Each number is 128 + 32 x the weight over its row's rms, rounded and kept within 0 to 255. Layers, rows and columns count from 0. The size above them is the row's rms in percent of the matrix's.

# layer 7 attention output, 64x64, rms 0.204, rows 0-20, columns 0-63
size [119 114  90  92 116 106 114  88  85  90 106  88 111  97 109 107  78  97  89  92 104]
[[140 139  75 107  90 117 138 141 144 104  88 160 119 144 123 106 114 130 157 148 170 129 147 127  94 162 105 122 160 173 165 134  88 111 112 116 127  78 180 193  64 103 136 149  83  91  98  88 130  60 153 156 161  79 118 156 152 184 183 116  86 113  77 116]
 [164 134 172 144 151 116 135 127 113 116 119 162 131 137 125 121 131 137 105 200 121 149 114 181 129 115 134 126 143 148 119 109 156 170  53 160  57 193 137 183 198 140 139 156 111 135 165 126 114  87 108  92 163  99 106 222 153 127  94 125 142 120 151  81]
 [153 176 142 140 102 194 107 133 182 174 143 154 208 133 216 144 101 138  92 127  81 119  82 122 136 134 112 125  93 159 170 141 133  82 140 148 103 123 110 120 106 148 122 112  91 161 127  93 126  99 140 107 167  72 109 114 146 124  62 139 132 192 166 125]
 [107 131 152 148 128 125 108  98  99 115 181  94 110  72  85 145  86 150 130 151 150 109  77  78 154  55 187 157 105  96 137 121 135 134 111  69  84 178 128 156 137 134  82 122 177  91 108 136 150 144  82 115 118  75 169 149 198  92 124 130  99 102 115 114]
 [193 148 123 135 106 127  27 128 112  97 108 115 136  71 152 137 110 143 128 114 151  79 120  98 146 163 119 127 143 164 153 102 149 186  99  96 182 136 118  93  92 152 114  66 124 100 150  31 128 134 110 114 146 103  93 150  89 134 113  83 113 152 102 121]
 [ 79  90 170 209 169 101  89 146 121  84 156 124 109 153  82 128 146 169 135 136 112 107 128 145 105 172 169 135  98 145 151 114  87 131 129  91 121 188 125 137 185 165  83 131 168 191 105 142 106 102 139 121 142  96 158 161 156 189 116 185 163 103 145 134]
 [160  66 125 107  84 130 163 133  71 159 134  94 130  75 104 122  94  87 109 111  84 154  88 121  83 118 110  89 115 151 106 186 143 115 141  80 169 182 151 110 107 148 179  85 174 167 170 104 104  75 131 132  97 139  97 110 134 138 157 184 129 119  98 167]
 [130 163  77  72 102 108 167 108 140 160 167 109 140 158 149 146  98 151 193 129 118  99 186 141 111 172 148  83 186 165 117 117 107 116 131 113  51 132 157 166 112 140 111 142 106 161 150 116 133 184 143 138 160 169 123 161  88 109 111  56 121  95  79 155]
 [ 81 163 161  85  60 142 185 128 153  95 136  78 118 118 210 204 118 159 192 121 129 193 110 122 124 125 124 122 113 119 151 159 112 131 161 131 178 100 148 125 129 185 171 117 139 163 161 127 116 105 125 135 114 107 121  81  75 152 120 165 112 110 149 129]
 [104 112 104 149 197 115 123 133 140 151 118 128 144  95 130 124 111  89 144 183 118  91 113 129  87 140 181 141 136 151  39  49 162 153 117 121 116 150 104 112 128 128 141 108  95 131 138  59 162 156 179  91 155  70 156 162 129  83 113 105 122  54 126 114]
 [ 60 139 111 154 140 137  70  91  73  88 210 109 112 127 160 124 103 104 130 108 139 150 143  95 123  79 144  85  79 138  99  93 133  80 133 162 125  91 164  49 115 143 149 152 150 110 165 171 128 133 184  81 122 164 130 125 142 165 152 146  97 114 161 129]
 [128 129 127 161 162 139 170 150 141  97 138 196  86 125 136 225 169 161 108 166 148  61 123 134 124 128  78 158 116 110 123 144  96 160 149 140 123 114 209 149 126 143 146 189  85 121  81 181 139 112  97 116 167 134 116 147 104 139 133 123 113 101 165 180]
 [179 156 166 175 129 173 150 162 129 157 155 142 150 173 121 193 127 109 151 128 135 141 117 139 148 142 163 141  64 105 115 101 119 158 155 149 110 117 110  72 114 146 116  79 102 116  61 118  69 110 123  86 110  90  98 230 121 133 144 149  87 162 132 104]
 [183 132 114 140 138  94 132 198  94  77 201 162 135 129 120 153 126 140  74 120 188 117 176 110 139 148 158 170  89 160 129 128 128 133 163 156 147 130 135 125 163 131  97 123  52 173 166  91 141 109  66 126 122 134  85 151 148 102  76 102  88 110 100 102]
 [ 75 160  92 160 122 159 165 130 125 137 128 158 109  63 167  67 164 158 150 148 122 113 113  90 143 123 136 105 138 103 159 106 207 139 153  30  94 109 144 114 147 150 130 160 104 149 125 164 123  89 146 110 152 102 156 184 104 122 113 108 102  84 189 108]
 [113  76 116  98 138 158 153  86 140 143 110 118 154  94 146 139 103 121 136 113  83 155 210  54 122 129 144 158  76 108 161 134 138 106  79 103  98 162 104  71 140  70 122 141 117 148 195 192 116 116 109 152 160 121 173 126 162 110 130  98 134 181  90 152]
 [126 149 176  96 122 125 145 149 145  41  98 113 122  61  76  54 113 119 152 114 164 107 139 159 115 108 114 195  67 125 131 155 148 133 109 100  56 133 142 149 118 196  97 119 113 110  86 107 131 140 164 134 101 148  96 128  99 171 149 138 109  90 121  97]
 [105 129 156 119 127 191 182  79  96 118 146 165  74 157 162 150  99 157 124 105 192 124 117 141 165 123 120  84  56 142 109 180 121  90 172 186 103 145 189 117 146 153 125 142 131  70 193 110 145 165 116  84 157 103 100 134 113 144 145 150 128 124 113 141]
 [ 85 160 173 153 154 144 171 141 115 123 169 143 128 163 115  94 151  82 138 117 169  72 144 109 173  95 120 105 122 241 110 151 147 120  83  53 109 118  94 201 148  98 124 111  73  96 130 107 127 135 118 103 165 136 115 124 111  93 125 152 132 156 113 137]
 [141 196  74 132 117 116 153  83 159  52 164 204  95 176 123  87 126 180 170 114 151 131 139 115  70 153 146 130 153 142 108 120  96 134 139 138  81  89 114 127 106 146 129 129  92  89 109 126 102 144 125 127 180 106  98 106 104  74 155 165 180 150  90 122]
 [115 182 180 160  96 185 101 130 159 157 129 136 148 177 165 152  83  92  90 151 143 134 113 132  56  63 128 215 156 105 133 131 147 103 116 181 111 103 104  73 145  83 113 136 147 153 103 147 154 125 131  74 138 153 131 163 116 136 113 133 132 132 187 149]]